Part of a small language model's weights.
Size: 8 layers, width 768, 6 heads of 128, MLP 1536 SwiGLU, vocabulary 8192, 59.8M parameters.
Each number is 200 + 30 x the weight over its row's rms, rounded and kept within 0 to 999. Layers, rows and columns count from 0. The size before them is the row's rms in percent of the matrix's.

# layer 5 attention value, 768x768, rms 0.0438, rows 232-255, columns 480-575
111,193,204,209,194,205,216,192,205,202,177,224,195,186,205,203,169,167,169,182,164,175,229,198,208,150,252,109,218,227,194,172,175,234,249,220,200,183,208,198,276,165,174,228,237,263,166,203,196,222,214,235,266,155,218,161,193,283,219,175,184,243,195,212,163,195,221,195,236,219,168,178,224,256,211,213,190,228,245,170,171,187,186,207,247,221,215,240,206,177,203,229,189,181,187,212,203
123,173,231,190,166,210,247,202,217,191,219,186,176,191,124,229,208,186,186,200,185,162,158,222,207,219,299,258,164,226,195,189,191,241,215,200,229,208,171,202,142,229,189,195,194,202,206,188,203,188,208,200,186,216,232,185,158,209,234,206,187,164,113,213,187,184,189,213,206,185,189,209,207,218,178,220,208,213,239,129,178,191,205,212,184,220,264,247,180,174,154,192,208,224,177,264,202
118,188,232,168,149,208,212,217,217,145,168,186,150,166,138,141,140,191,222,215,186,172,218,236,240,161,236,189,165,231,210,229,174,217,197,232,197,166,229,200,187,226,206,156,171,224,214,169,184,217,211,180,226,230,189,256,175,221,245,157,156,237,157,179,207,234,262,221,194,213,231,187,212,183,175,175,227,229,206,185,185,160,193,231,182,175,178,221,229,162,269,206,198,169,220,254,237
115,167,179,185,184,179,218,170,210,197,158,158,157,191,258,233,177,191,225,202,177,211,179,206,206,197,233,186,210,190,243,170,216,210,184,211,169,191,248,190,126,182,190,169,196,164,155,195,210,209,221,220,214,186,195,254,239,224,250,193,215,242,159,124,202,149,188,193,136,201,208,196,239,210,198,219,161,168,199,215,144,217,220,211,269,209,232,188,168,186,186,178,238,185,202,228,227
120,233,204,207,132,258,196,220,186,233,207,140,234,220,208,158,184,188,192,220,186,194,178,224,185,163,252,212,199,227,178,236,202,157,135,249,233,104,158,196,184,201,135,211,175,176,231,208,219,200,200,211,224,183,185,260,181,163,186,192,213,177,228,243,142,189,261,200,156,201,193,219,206,178,182,203,226,148,228,262,235,156,206,207,190,250,127,184,183,212,205,269,185,214,202,191,228
112,215,190,227,214,199,185,197,175,183,206,199,292,194,172,208,163,214,228,229,191,186,153,195,228,141,116,148,228,186,222,221,168,187,212,159,145,198,141,161,249,182,194,199,168,174,234,210,156,211,198,239,189,181,169,211,203,206,202,161,205,155,180,202,175,280,182,199,198,186,152,268,246,168,234,184,195,187,153,156,217,230,171,212,253,219,166,128,206,183,185,176,181,165,216,221,187
115,224,210,186,148,241,197,208,171,195,178,186,256,155,199,207,177,212,248,221,180,240,189,236,228,242,206,116,210,191,193,197,180,214,211,174,222,224,242,251,155,160,237,247,176,143,156,252,176,188,198,199,261,195,123,242,185,223,199,227,172,232,195,260,234,240,235,197,146,193,173,166,158,216,183,238,145,211,193,218,160,195,209,166,225,201,181,200,171,225,199,219,207,193,232,203,200
110,176,171,209,218,187,273,198,186,151,199,268,181,218,196,207,211,195,219,206,152,197,164,227,187,172,193,162,177,243,167,175,145,169,169,192,188,203,210,171,222,208,166,209,176,227,190,230,194,238,210,211,162,187,162,215,168,199,150,163,197,169,221,175,180,193,296,214,214,211,217,196,210,188,219,226,166,194,262,141,208,198,195,213,228,186,205,218,179,136,180,237,263,199,187,169,185
116,204,214,171,242,221,161,176,237,214,217,201,194,197,205,224,204,181,184,204,222,182,152,211,207,275,244,190,155,188,200,260,203,162,181,181,163,186,250,240,179,220,165,209,158,204,138,190,185,166,265,184,160,176,157,211,210,193,176,219,186,216,158,205,197,212,187,206,174,157,256,209,150,163,229,213,163,166,137,176,141,194,211,194,172,191,205,129,182,201,200,189,214,206,198,259,220
109,156,225,216,224,229,132,245,138,214,229,223,208,175,232,224,143,214,169,209,232,208,173,217,194,224,124,173,225,180,214,166,198,215,192,177,199,216,165,209,223,197,179,226,164,185,168,179,193,268,210,193,225,195,192,240,201,165,205,190,215,191,236,150,173,247,186,234,180,209,213,216,196,210,212,198,259,205,144,219,194,265,188,140,195,189,206,170,171,242,119,202,221,214,187,196,234
109,221,229,182,163,198,141,230,156,191,268,202,171,226,200,209,232,202,190,202,231,183,188,201,222,194,202,181,211,190,212,261,176,191,168,240,196,170,190,222,253,186,225,187,205,164,236,165,164,196,109,185,148,265,191,170,225,238,235,173,202,179,170,226,234,211,165,208,212,217,222,224,187,206,241,182,246,179,223,191,177,131,203,255,159,207,164,175,233,204,188,148,144,165,234,238,165
108,225,222,156,178,113,195,185,245,249,182,171,157,191,158,271,184,189,217,188,210,172,135,206,201,207,236,220,217,216,179,192,204,188,203,206,197,212,143,208,185,189,148,186,240,216,213,219,193,151,254,137,207,200,211,191,248,158,215,247,207,180,163,235,214,235,232,210,186,122,186,207,236,190,228,191,221,160,191,199,166,220,241,162,209,191,203,158,204,231,215,287,178,200,173,209,225
115,196,214,193,178,166,203,189,206,145,197,226,207,169,219,148,154,225,203,255,206,205,193,185,219,230,214,165,185,227,243,207,228,211,191,269,229,225,226,210,180,204,210,233,210,246,178,208,208,165,171,164,197,232,268,252,136,190,201,174,192,203,197,218,206,224,195,216,242,152,185,240,251,195,184,185,121,264,165,226,231,168,188,206,153,204,156,215,212,217,245,193,204,170,239,190,215
123,192,195,208,198,231,205,250,235,251,131,187,176,199,211,121,193,192,181,179,176,194,165,186,196,255,284,207,230,212,203,234,253,272,228,183,187,171,261,213,203,221,261,194,205,201,207,210,211,186,228,194,259,181,187,210,173,175,207,203,226,222,220,136,182,221,230,198,160,190,211,134,181,186,202,207,194,234,217,220,163,221,287,178,189,200,233,183,191,195,231,186,184,212,114,219,205
114,185,168,233,206,199,196,214,237,178,163,161,215,186,172,170,216,166,235,238,199,179,208,191,175,202,219,167,204,196,221,185,174,244,177,228,165,249,221,237,147,202,167,202,204,216,171,208,171,148,194,182,236,186,142,198,214,242,197,212,195,165,134,218,167,252,232,167,232,202,164,144,190,198,169,178,155,197,225,190,179,173,175,213,204,221,249,202,248,201,197,199,188,219,188,206,173
125,199,200,188,256,189,174,242,235,229,271,188,221,198,206,227,231,161,178,203,280,169,217,207,212,143,154,259,195,217,189,194,222,194,169,175,201,167,230,243,212,157,190,205,200,239,206,187,183,214,199,183,197,161,278,136,240,197,173,215,211,202,128,182,171,202,191,216,196,162,178,182,246,181,190,210,162,228,213,166,210,186,188,171,199,219,213,226,209,189,135,249,182,232,132,167,244
111,178,171,228,226,168,227,172,227,172,271,174,191,161,177,192,182,201,268,201,186,214,223,182,205,245,248,236,282,171,200,240,224,197,203,184,228,176,214,186,188,210,159,212,161,190,179,172,174,228,206,195,159,164,215,164,237,196,203,209,179,218,172,211,220,184,211,194,239,218,227,238,202,177,169,195,212,227,194,227,212,201,208,238,196,193,151,223,207,237,194,177,225,207,183,174,199
104,169,239,216,207,179,172,185,214,241,214,267,176,228,198,167,166,190,165,257,168,188,191,215,227,163,246,164,227,243,202,200,202,197,214,261,178,143,239,194,222,195,190,197,205,172,191,173,194,189,179,185,183,213,181,220,189,269,175,178,185,224,165,255,154,207,211,206,142,216,220,198,173,191,222,200,245,221,162,209,218,236,152,174,245,233,205,156,160,222,167,179,198,159,229,166,214
120,235,211,203,207,166,186,195,216,214,173,209,183,218,249,181,278,223,193,184,207,186,225,199,184,209,192,170,242,184,215,167,233,240,214,264,215,164,213,194,225,189,180,257,250,218,230,222,245,216,190,246,185,199,228,205,237,152,210,242,224,187,272,234,200,140,137,211,244,198,158,170,216,221,202,136,199,258,159,176,229,188,183,200,173,181,235,174,241,220,222,231,170,233,222,175,208
132,205,251,196,228,200,171,199,208,195,175,239,221,153,137,255,170,157,231,230,253,194,208,156,213,179,140,271,175,200,193,165,209,167,184,227,190,218,237,192,166,185,223,186,229,212,165,216,190,181,179,203,219,249,135,196,200,262,172,195,189,218,174,140,169,221,211,185,235,172,187,223,200,207,154,211,216,224,181,147,175,214,167,177,202,191,237,206,187,180,163,248,214,161,232,240,232
118,215,176,208,254,245,223,209,226,221,212,241,173,196,238,191,185,196,235,199,266,227,177,172,157,215,226,210,206,163,200,228,229,188,214,177,235,197,181,277,230,192,190,169,203,244,211,160,197,207,221,170,144,206,226,145,157,214,180,206,187,193,268,179,210,219,212,155,258,167,193,165,202,200,236,183,174,245,268,222,217,189,228,215,164,131,227,213,222,192,221,223,177,185,214,202,180
119,195,198,241,239,157,199,214,183,206,180,206,166,201,251,223,189,161,197,201,205,171,203,152,247,208,163,207,204,157,233,192,194,219,171,261,215,163,210,176,130,150,204,168,236,247,232,173,167,154,173,184,169,208,188,205,194,230,198,228,212,137,163,212,209,199,193,215,248,164,207,186,244,151,203,167,248,182,200,175,207,249,200,193,160,159,141,275,198,248,169,165,184,224,198,151,211
123,206,191,226,248,199,190,217,227,194,156,154,190,206,197,218,130,213,188,223,167,229,202,172,207,257,106,267,220,226,226,210,205,217,230,198,186,244,209,214,120,177,236,199,176,183,239,180,211,249,187,215,202,184,191,212,222,196,192,188,190,176,177,214,205,181,140,221,162,186,182,210,231,217,187,203,164,181,195,222,150,210,181,193,196,150,179,200,222,265,214,162,232,215,213,271,203
113,244,112,233,266,183,172,209,195,192,209,192,191,171,206,143,205,191,203,220,179,207,185,162,187,240,168,236,249,209,229,184,200,218,186,208,164,258,216,195,175,168,228,169,173,216,280,251,181,171,210,179,215,240,206,197,170,169,185,206,206,160,239,160,187,228,175,239,219,232,202,236,143,206,217,204,201,177,169,171,174,208,243,196,184,194,269,232,205,236,217,245,214,241,191,183,202
# layer 5 attention output (transposed), 768x768, rms 0.0372, rows 232-255, columns 480-575
104,187,209,137,220,230,222,238,234,190,177,167,143,135,202,224,165,166,192,186,199,208,225,199,220,158,211,177,229,150,215,198,197,223,215,164,172,235,216,112,222,211,226,245,241,155,181,216,166,219,218,175,239,194,208,205,188,169,181,224,171,231,193,213,260,148,200,185,164,211,277,176,235,182,153,204,206,202,220,222,246,183,170,225,193,208,176,227,148,206,168,228,174,224,209,155,188
120,170,201,185,212,217,175,153,221,197,228,257,155,197,197,170,259,160,238,159,161,216,210,221,161,163,224,205,154,189,182,193,168,163,239,220,169,169,163,212,189,223,157,202,227,202,215,186,170,216,159,200,150,184,222,158,183,230,204,219,149,214,241,202,165,260,216,216,205,208,194,167,216,227,212,241,200,197,201,216,219,182,236,285,242,171,182,234,226,180,162,218,260,179,235,235,158
113,208,212,241,251,175,213,226,183,213,212,240,197,187,248,215,191,217,210,183,181,181,179,243,286,193,169,160,184,198,199,182,159,187,196,167,210,167,211,147,223,189,254,222,214,188,221,136,241,257,239,274,217,235,223,190,193,229,193,251,195,217,188,157,195,259,165,217,225,173,210,219,191,175,202,184,245,188,223,208,186,195,188,218,227,156,169,215,205,151,170,148,201,169,200,198,204
110,201,205,205,194,212,203,216,181,200,194,157,214,225,267,176,163,230,177,183,142,231,176,222,214,223,176,195,210,201,175,233,210,202,161,176,234,156,212,299,159,239,221,220,187,211,212,224,235,209,169,255,215,212,206,150,180,226,165,157,174,210,213,176,228,205,161,197,237,206,251,276,205,228,194,223,117,261,237,206,240,206,187,165,188,178,256,201,240,206,218,185,204,177,102,180,211
115,241,205,249,238,197,202,236,204,222,216,185,222,172,204,191,213,203,185,217,189,196,197,215,257,216,190,247,202,261,228,145,145,159,254,190,249,189,167,217,159,154,230,227,214,150,212,189,187,252,205,189,194,219,205,229,201,202,177,197,163,166,180,190,203,217,172,182,171,178,181,175,202,178,213,218,214,179,215,211,192,206,229,174,190,197,186,175,181,209,202,196,186,164,222,212,214
106,177,249,242,255,194,211,184,191,195,149,174,176,168,241,190,248,215,246,218,183,169,167,217,195,199,216,198,205,151,156,223,226,206,186,213,228,220,224,142,201,206,214,244,244,207,227,198,215,236,156,194,215,199,221,180,222,182,245,173,176,216,223,235,186,194,189,212,195,167,206,179,197,179,221,245,290,185,144,196,152,178,237,148,211,218,288,166,205,184,153,213,147,237,226,210,164
108,184,179,165,201,192,203,210,239,238,168,207,199,207,199,220,142,132,226,217,159,215,216,173,189,166,194,201,218,201,208,195,201,197,249,168,198,244,210,264,218,187,145,172,240,171,128,196,238,218,205,194,239,163,164,194,187,190,194,205,200,220,205,231,228,186,227,218,192,195,271,163,178,222,201,188,197,201,214,202,193,250,241,147,260,204,193,248,176,178,191,198,257,194,215,191,198
105,217,248,200,230,232,163,196,228,200,183,151,199,191,188,194,210,208,224,178,212,219,192,234,192,132,216,163,151,160,196,181,181,192,157,160,180,186,188,239,158,194,209,251,169,124,218,260,146,227,178,189,203,234,181,160,229,191,201,184,186,287,229,243,249,194,156,158,205,160,252,187,227,198,207,179,217,168,153,165,232,186,231,214,216,247,185,255,185,211,157,230,179,193,220,202,201
113,206,211,203,172,159,276,239,179,219,185,202,168,240,182,200,204,208,206,191,152,234,173,201,162,220,137,205,179,192,236,141,178,176,177,199,176,163,201,258,176,166,207,240,224,215,203,208,212,163,193,228,209,231,252,254,198,187,224,186,155,168,205,211,228,239,220,239,242,206,174,245,156,226,212,199,164,206,168,233,182,213,180,217,216,195,210,181,206,288,168,148,232,179,273,220,189
108,195,255,152,190,176,227,193,170,201,176,176,166,200,200,268,210,191,220,203,185,201,215,208,204,193,190,167,221,174,228,162,158,200,200,238,221,199,204,168,184,209,252,228,253,226,244,218,208,127,194,216,196,184,218,183,208,191,202,202,168,213,229,212,225,216,216,218,194,225,194,168,187,191,201,252,243,222,182,202,139,226,190,164,180,193,181,225,220,226,196,182,208,163,216,179,209
104,159,185,190,189,160,165,181,181,195,191,200,180,211,127,197,210,226,212,242,270,157,169,241,206,174,233,239,139,222,227,206,234,201,226,192,211,222,178,266,273,216,184,205,199,201,193,173,200,189,253,218,227,214,204,243,261,223,187,216,147,182,191,231,177,221,214,162,164,169,181,213,208,181,220,226,166,144,215,184,156,218,195,218,158,157,192,134,205,210,197,167,219,219,205,213,191
099,198,179,255,198,187,214,195,192,218,210,216,191,149,170,213,238,221,200,175,194,197,237,155,254,231,208,267,207,180,180,176,186,207,243,170,224,227,208,70,173,177,240,186,195,232,208,185,202,201,187,191,197,250,246,194,196,151,206,205,154,153,198,178,191,218,200,229,209,197,122,219,185,179,254,157,189,197,186,244,181,191,196,236,181,203,164,142,224,234,232,219,178,211,229,212,173
110,212,188,173,217,231,212,217,216,177,225,220,194,210,232,198,275,235,213,186,167,207,202,181,198,184,176,177,221,223,197,162,235,189,202,222,148,171,182,218,199,206,247,143,226,173,184,191,177,230,204,219,191,241,207,187,202,178,212,212,220,260,176,170,202,186,213,208,150,166,191,203,205,186,196,194,207,189,224,237,240,196,190,251,210,200,166,266,235,164,145,192,254,190,225,177,195
120,203,206,198,220,234,259,239,214,194,173,242,183,183,195,194,208,155,229,153,170,213,232,239,152,209,205,160,189,193,177,198,136,184,186,165,170,158,189,188,188,198,190,224,207,241,224,199,213,218,195,249,139,216,244,228,126,241,224,210,150,239,227,226,205,203,241,268,259,245,192,185,216,228,158,217,220,234,204,220,244,262,203,250,199,182,202,211,198,251,188,174,240,189,229,109,143
103,163,170,171,218,203,230,194,186,169,196,241,203,180,219,153,198,170,191,181,171,257,205,232,220,202,159,205,175,246,153,161,209,246,241,155,162,223,201,119,190,188,233,242,186,221,205,181,218,191,218,233,206,192,219,215,143,223,173,208,186,176,200,183,166,200,160,198,214,193,163,243,185,211,200,186,199,188,194,199,223,208,193,271,223,192,200,158,198,238,212,214,221,224,212,169,173
119,190,216,203,226,228,218,208,189,210,262,159,206,146,213,160,214,238,238,211,236,229,197,209,195,167,230,173,181,187,227,213,208,200,211,223,214,237,183,87,140,186,264,285,230,193,179,166,183,234,138,185,218,225,210,178,275,171,240,139,212,158,222,171,172,217,167,208,152,184,170,228,265,176,244,189,207,217,206,200,208,192,198,231,149,237,176,175,194,195,216,223,239,201,194,247,223
109,207,178,173,152,241,162,188,219,147,199,212,209,209,176,150,205,193,156,188,167,154,142,221,243,221,161,156,205,182,156,166,202,134,200,242,196,139,212,294,225,209,176,203,230,160,168,217,242,247,194,188,183,157,206,192,138,151,172,186,229,188,198,229,177,159,195,180,262,232,179,222,233,237,114,242,231,209,194,177,203,237,189,226,166,218,234,220,228,175,167,134,236,188,267,185,187
100,209,177,141,204,181,212,247,210,228,129,168,170,211,225,169,181,192,144,175,137,174,220,209,234,236,208,196,229,168,187,169,145,178,196,233,189,193,240,207,224,198,258,159,273,188,201,203,201,145,191,143,199,164,202,173,261,175,157,159,218,269,158,164,209,146,158,170,178,193,175,181,177,251,171,263,247,203,240,227,198,213,190,158,207,210,190,230,202,181,191,206,174,172,225,170,216
114,255,200,160,184,223,207,249,189,179,208,207,209,214,168,208,211,205,170,193,194,184,252,168,195,216,231,194,235,243,286,143,218,229,247,197,206,234,178,207,150,200,190,183,195,229,236,205,222,207,198,201,190,204,186,199,181,217,216,214,180,235,203,216,168,140,257,205,195,222,235,214,200,209,215,222,185,208,188,194,264,243,208,214,159,251,240,179,192,229,235,205,154,244,168,190,233
122,177,197,222,222,184,187,205,214,195,180,205,175,206,287,171,217,167,205,201,208,189,173,221,159,236,205,247,226,166,208,224,202,195,197,235,132,220,208,175,236,240,203,151,219,146,194,215,192,133,197,192,222,234,202,166,231,170,193,175,188,217,173,163,200,168,188,175,158,256,221,210,158,261,221,236,198,206,244,237,208,198,190,216,230,172,170,202,230,221,168,179,227,212,232,172,214
111,239,204,199,206,202,253,263,189,206,218,178,178,234,189,135,247,188,206,213,151,183,126,212,223,153,191,184,187,207,210,185,168,179,169,214,175,166,184,187,189,221,271,219,194,166,166,234,127,169,230,214,196,238,227,198,121,158,198,198,238,219,258,205,198,203,187,175,217,222,183,201,234,199,216,154,192,174,207,180,213,206,171,249,169,216,252,184,171,265,200,158,240,194,253,187,209
111,213,267,125,204,246,134,175,199,170,229,160,179,203,241,216,265,152,205,222,203,206,152,183,175,211,171,241,197,200,197,220,197,204,229,249,182,199,179,160,212,224,232,166,231,209,217,173,186,202,174,179,197,205,220,191,223,145,182,197,178,165,185,156,181,166,240,175,177,219,196,207,244,218,247,209,205,212,241,231,203,216,198,258,150,151,186,167,216,201,197,160,230,182,197,180,164
118,182,195,216,184,183,189,196,186,153,183,202,168,224,230,231,186,171,215,207,157,223,144,168,219,240,143,216,182,227,205,215,175,198,150,248,244,125,161,207,228,221,208,130,188,157,187,253,185,218,220,226,268,197,188,174,201,188,171,201,203,205,193,263,223,230,147,131,229,206,164,179,212,164,207,208,172,188,179,150,155,161,218,183,174,236,229,194,221,145,197,178,236,183,131,242,178
112,188,210,206,282,231,213,215,240,213,184,190,206,209,208,227,225,207,237,184,245,172,216,133,215,185,164,220,229,188,238,265,185,213,209,223,214,228,216,167,180,185,182,229,199,167,213,248,254,196,179,189,210,195,210,175,138,197,142,199,214,211,187,226,153,243,208,252,231,217,170,179,131,200,234,210,197,232,125,200,198,239,223,191,254,183,216,217,227,219,171,176,167,189,194,175,218
# layer 5 attention query, 768x768, rms 0.0482, rows 256-268, columns 480-575
097,216,159,187,166,187,196,230,173,238,190,241,186,221,210,218,154,189,182,167,219,172,192,202,219,133,213,224,199,203,192,192,284,152,226,185,215,139,235,176,172,191,187,196,239,232,202,173,262,188,170,135,175,178,185,181,210,173,235,194,197,185,156,190,180,218,207,208,178,198,161,190,225,179,137,210,238,202,199,171,184,181,202,176,171,202,171,170,196,210,164,241,199,205,210,169,217
102,239,211,202,196,263,216,238,151,232,169,157,232,244,236,198,198,145,216,191,231,209,168,198,186,231,249,144,186,219,250,181,188,194,171,202,165,199,224,220,211,196,219,201,212,187,191,191,220,224,146,159,186,178,224,200,160,217,195,199,205,182,205,154,228,230,213,190,176,215,208,227,219,189,231,187,176,223,162,247,230,249,249,198,239,240,181,214,201,202,229,140,251,165,229,224,253
099,215,147,223,192,237,227,152,172,200,210,174,199,232,184,152,171,199,214,177,194,182,176,180,157,187,205,165,154,238,238,218,200,203,245,265,164,230,185,157,183,182,259,174,208,182,242,205,221,221,219,172,194,198,187,222,196,205,187,212,200,166,205,166,259,222,218,206,235,203,221,225,228,139,296,212,200,205,129,200,191,203,196,213,179,168,171,219,188,201,244,133,258,170,207,216,198
103,221,198,150,210,182,234,161,222,230,216,222,164,218,205,212,245,190,222,226,197,186,168,218,155,188,188,289,246,189,168,166,141,129,207,237,238,190,253,227,212,152,176,130,179,192,246,225,194,221,188,173,246,182,159,145,225,223,174,193,216,210,207,244,195,149,203,213,212,223,238,247,223,214,219,196,153,190,248,183,244,203,221,157,159,226,195,229,224,207,239,243,198,196,145,172,186
099,177,207,197,243,218,185,172,181,153,277,236,258,171,223,225,220,225,210,186,193,215,215,177,222,243,252,237,241,182,241,215,208,219,200,245,206,194,221,215,240,241,146,180,128,178,201,266,224,197,177,232,223,199,203,204,190,255,164,161,149,278,221,204,197,140,259,188,155,193,222,187,198,213,158,173,212,202,227,233,256,214,205,167,193,217,220,187,219,166,202,200,152,237,208,207,212
102,209,205,214,207,259,196,202,200,131,234,228,221,246,228,195,265,226,190,220,199,196,197,205,230,239,168,166,160,134,219,188,198,271,195,178,222,176,202,179,152,172,216,172,276,149,235,235,216,164,192,206,225,227,195,230,212,183,147,208,172,161,196,157,163,189,215,264,248,202,201,223,187,229,169,174,222,155,142,222,163,151,233,215,214,211,220,199,246,170,204,232,140,171,209,157,201
153,215,219,198,189,244,200,179,163,189,225,209,162,203,200,203,213,239,222,180,191,173,196,190,171,243,195,186,194,181,255,226,226,295,199,214,208,181,176,182,219,217,229,202,228,162,180,238,172,246,238,191,204,287,172,210,207,233,209,211,146,171,208,181,226,253,210,177,179,235,249,234,182,207,212,191,185,218,160,239,225,186,198,206,183,210,211,214,211,177,244,215,188,203,193,253,190
099,220,220,252,235,234,216,181,92,175,224,205,207,218,231,186,204,197,216,210,243,223,210,177,193,181,212,227,222,190,187,236,269,240,278,226,222,220,224,221,198,206,233,183,223,212,164,203,198,216,176,185,182,169,197,187,198,182,218,249,202,205,191,152,223,173,179,212,216,170,179,210,187,179,205,207,195,228,245,192,150,180,225,273,165,224,170,233,199,238,238,185,141,154,196,237,216
098,215,205,191,201,192,221,210,181,177,172,196,204,212,219,219,202,188,224,197,224,193,225,182,203,216,247,215,223,174,222,206,221,269,259,203,226,236,178,214,202,239,181,151,188,240,253,287,239,249,164,231,237,220,130,220,217,212,217,166,204,242,229,169,214,178,229,184,200,217,171,177,186,218,201,176,190,225,214,210,199,209,149,267,187,199,142,205,240,219,230,180,177,192,169,205,169
101,196,187,158,185,150,187,201,279,230,202,220,193,240,189,153,168,202,253,192,240,202,184,169,214,189,176,173,223,152,165,215,212,199,208,189,206,196,206,178,164,215,203,140,186,202,281,175,255,157,202,169,190,181,186,226,212,215,215,227,213,199,176,194,199,213,237,211,221,157,181,132,168,197,229,254,232,173,174,197,171,204,188,208,188,168,232,176,208,232,200,167,208,151,177,175,193
102,195,211,228,249,255,264,159,218,217,218,141,224,201,181,204,263,205,234,224,157,174,183,237,252,213,131,216,145,162,192,224,145,171,155,216,212,220,205,189,169,197,237,262,184,197,209,176,209,145,198,193,171,215,194,197,185,225,214,211,218,204,239,166,209,225,189,219,211,227,244,183,209,169,219,186,229,208,164,200,154,210,237,172,250,224,238,144,239,172,187,195,226,164,248,238,211
097,208,235,229,207,149,213,195,157,215,150,208,201,207,171,157,194,142,204,219,144,226,204,157,170,172,212,210,138,243,147,221,216,142,215,209,182,174,177,208,275,204,169,177,239,253,173,190,228,208,165,218,264,215,227,216,239,204,211,226,246,205,135,185,192,237,195,164,192,232,155,204,182,174,191,191,245,260,236,165,191,258,195,201,236,167,196,250,165,171,224,178,203,180,147,242,180
095,179,203,271,222,197,171,229,209,245,191,210,171,226,217,189,259,130,194,186,183,166,243,188,177,175,209,203,134,222,163,171,205,191,245,177,244,227,201,210,216,209,264,184,198,222,217,218,235,184,185,193,174,178,200,208,149,205,264,229,233,156,206,172,225,251,188,240,203,205,179,209,220,193,142,183,179,234,200,205,195,159,236,208,198,210,223,268,195,200,213,220,174,204,207,214,177
# layer 5 attention key, 768x768, rms 0.046, rows 256-267, columns 480-575
101,197,150,220,179,202,230,195,183,203,234,180,187,172,170,263,178,193,174,195,153,224,216,219,205,230,212,175,212,173,180,194,173,194,186,189,240,221,190,250,194,258,142,189,193,182,177,210,122,174,210,225,188,204,170,261,194,204,194,228,172,218,224,215,162,234,196,221,200,177,161,183,208,193,255,218,161,156,155,152,187,226,210,197,191,222,230,202,233,169,218,164,203,201,203,209,172
100,157,204,206,164,219,165,162,249,157,167,182,170,193,189,233,225,236,185,187,225,229,202,209,186,162,239,223,222,200,166,231,182,184,253,256,220,211,163,213,212,157,170,173,182,210,161,224,172,160,189,232,207,228,155,160,230,221,216,195,167,203,166,157,140,207,234,216,204,166,195,187,190,201,183,198,228,217,236,234,243,224,185,181,173,209,160,179,231,209,202,178,196,255,177,194,167
102,203,216,172,193,204,222,215,206,197,158,205,239,247,226,132,196,219,215,224,256,205,194,213,199,190,229,240,176,205,186,194,236,216,201,168,191,153,205,183,242,169,210,194,179,203,226,192,226,203,170,216,198,234,201,190,233,241,177,214,214,165,142,162,193,165,201,203,180,235,231,184,188,229,145,210,185,190,236,234,250,217,191,188,209,222,160,230,217,251,217,148,129,218,208,277,236
096,244,246,170,184,157,184,205,195,181,185,130,224,152,173,147,179,214,229,172,198,162,210,210,232,244,175,148,203,152,259,175,243,266,188,124,172,219,243,184,201,219,176,194,232,192,161,125,247,184,204,192,171,164,197,179,154,129,219,202,189,230,283,163,271,199,218,191,190,187,183,240,173,165,183,181,184,187,162,216,150,182,180,228,229,166,207,256,188,186,203,204,224,263,248,194,179
097,204,179,264,176,194,178,200,212,155,211,187,172,234,232,179,247,189,199,201,190,195,149,200,232,190,237,176,157,185,170,228,195,152,208,219,234,206,157,199,191,144,220,221,226,225,187,226,194,226,173,201,218,236,218,203,160,187,229,207,214,227,242,200,222,200,142,175,200,218,219,161,251,199,214,185,176,194,144,192,208,127,187,204,187,160,239,191,157,209,213,189,164,180,184,239,190
099,172,283,147,196,208,198,141,190,215,174,171,192,166,188,185,171,215,200,236,171,198,204,182,189,187,209,189,210,190,188,252,239,261,156,167,174,196,208,249,258,174,197,189,160,192,226,237,138,206,169,220,205,206,208,159,213,260,238,239,196,223,169,155,227,188,171,185,161,145,218,201,189,145,243,240,223,186,175,223,198,188,213,183,205,211,168,173,234,230,221,209,170,171,166,196,161
098,259,238,162,173,232,189,244,234,209,218,192,260,230,223,160,203,165,240,197,205,156,220,204,180,123,242,199,222,240,189,141,206,185,232,207,203,159,248,210,225,149,208,189,166,204,197,162,220,260,220,210,166,230,222,213,253,195,142,199,260,159,187,186,169,189,212,147,157,225,163,164,208,227,147,197,204,175,210,251,217,220,186,211,171,232,202,200,219,211,184,207,199,163,257,241,221
101,224,218,212,230,144,191,188,208,225,163,206,225,178,163,157,237,217,181,144,223,152,205,228,152,202,213,184,144,206,251,204,230,216,226,201,149,158,241,182,243,153,166,193,210,195,217,176,214,239,229,207,218,183,178,194,193,240,201,206,188,192,172,210,232,248,230,210,234,196,189,208,173,236,180,252,148,196,176,226,202,192,186,212,237,187,152,140,213,228,229,211,217,227,224,246,193
095,125,190,198,170,192,228,144,160,208,185,172,248,202,224,201,258,164,191,196,220,184,199,202,181,222,232,179,184,228,218,193,181,212,183,188,211,180,232,217,217,191,252,200,180,210,175,173,188,147,255,197,186,160,205,203,200,230,181,215,199,125,153,146,208,220,172,158,169,155,237,219,190,164,254,246,193,173,142,193,245,184,215,160,203,204,214,213,209,187,190,209,178,162,146,203,193
095,168,225,213,249,239,195,206,204,145,189,171,192,162,190,226,215,212,222,236,191,195,214,132,219,271,191,169,242,222,272,223,198,237,195,217,206,266,187,209,163,203,212,272,223,169,187,254,191,136,255,211,202,203,149,192,229,163,178,201,133,237,205,186,218,212,155,222,196,217,218,250,210,209,204,152,179,191,217,199,209,155,196,211,211,233,224,226,247,203,180,233,181,231,163,185,221
106,204,209,177,159,194,235,257,238,180,190,209,245,157,222,200,187,243,219,141,215,218,218,196,166,220,229,162,245,154,232,152,252,242,222,169,227,209,218,214,217,221,188,204,210,196,200,227,188,244,215,182,191,232,198,208,222,196,185,188,189,169,142,261,219,169,239,199,151,188,155,228,208,240,194,217,165,189,172,143,236,178,198,225,177,184,164,194,207,249,213,144,191,236,187,202,199
101,199,198,189,265,158,205,193,188,161,169,180,144,153,193,215,245,245,218,127,229,178,143,255,198,259,144,187,202,184,264,223,188,258,172,183,181,229,196,131,149,182,250,245,234,218,122,187,232,199,212,173,136,217,177,209,163,170,250,209,221,191,269,208,248,195,195,244,248,196,230,247,195,194,204,203,145,214,177,160,139,177,178,218,224,177,236,208,202,154,218,224,194,227,200,223,207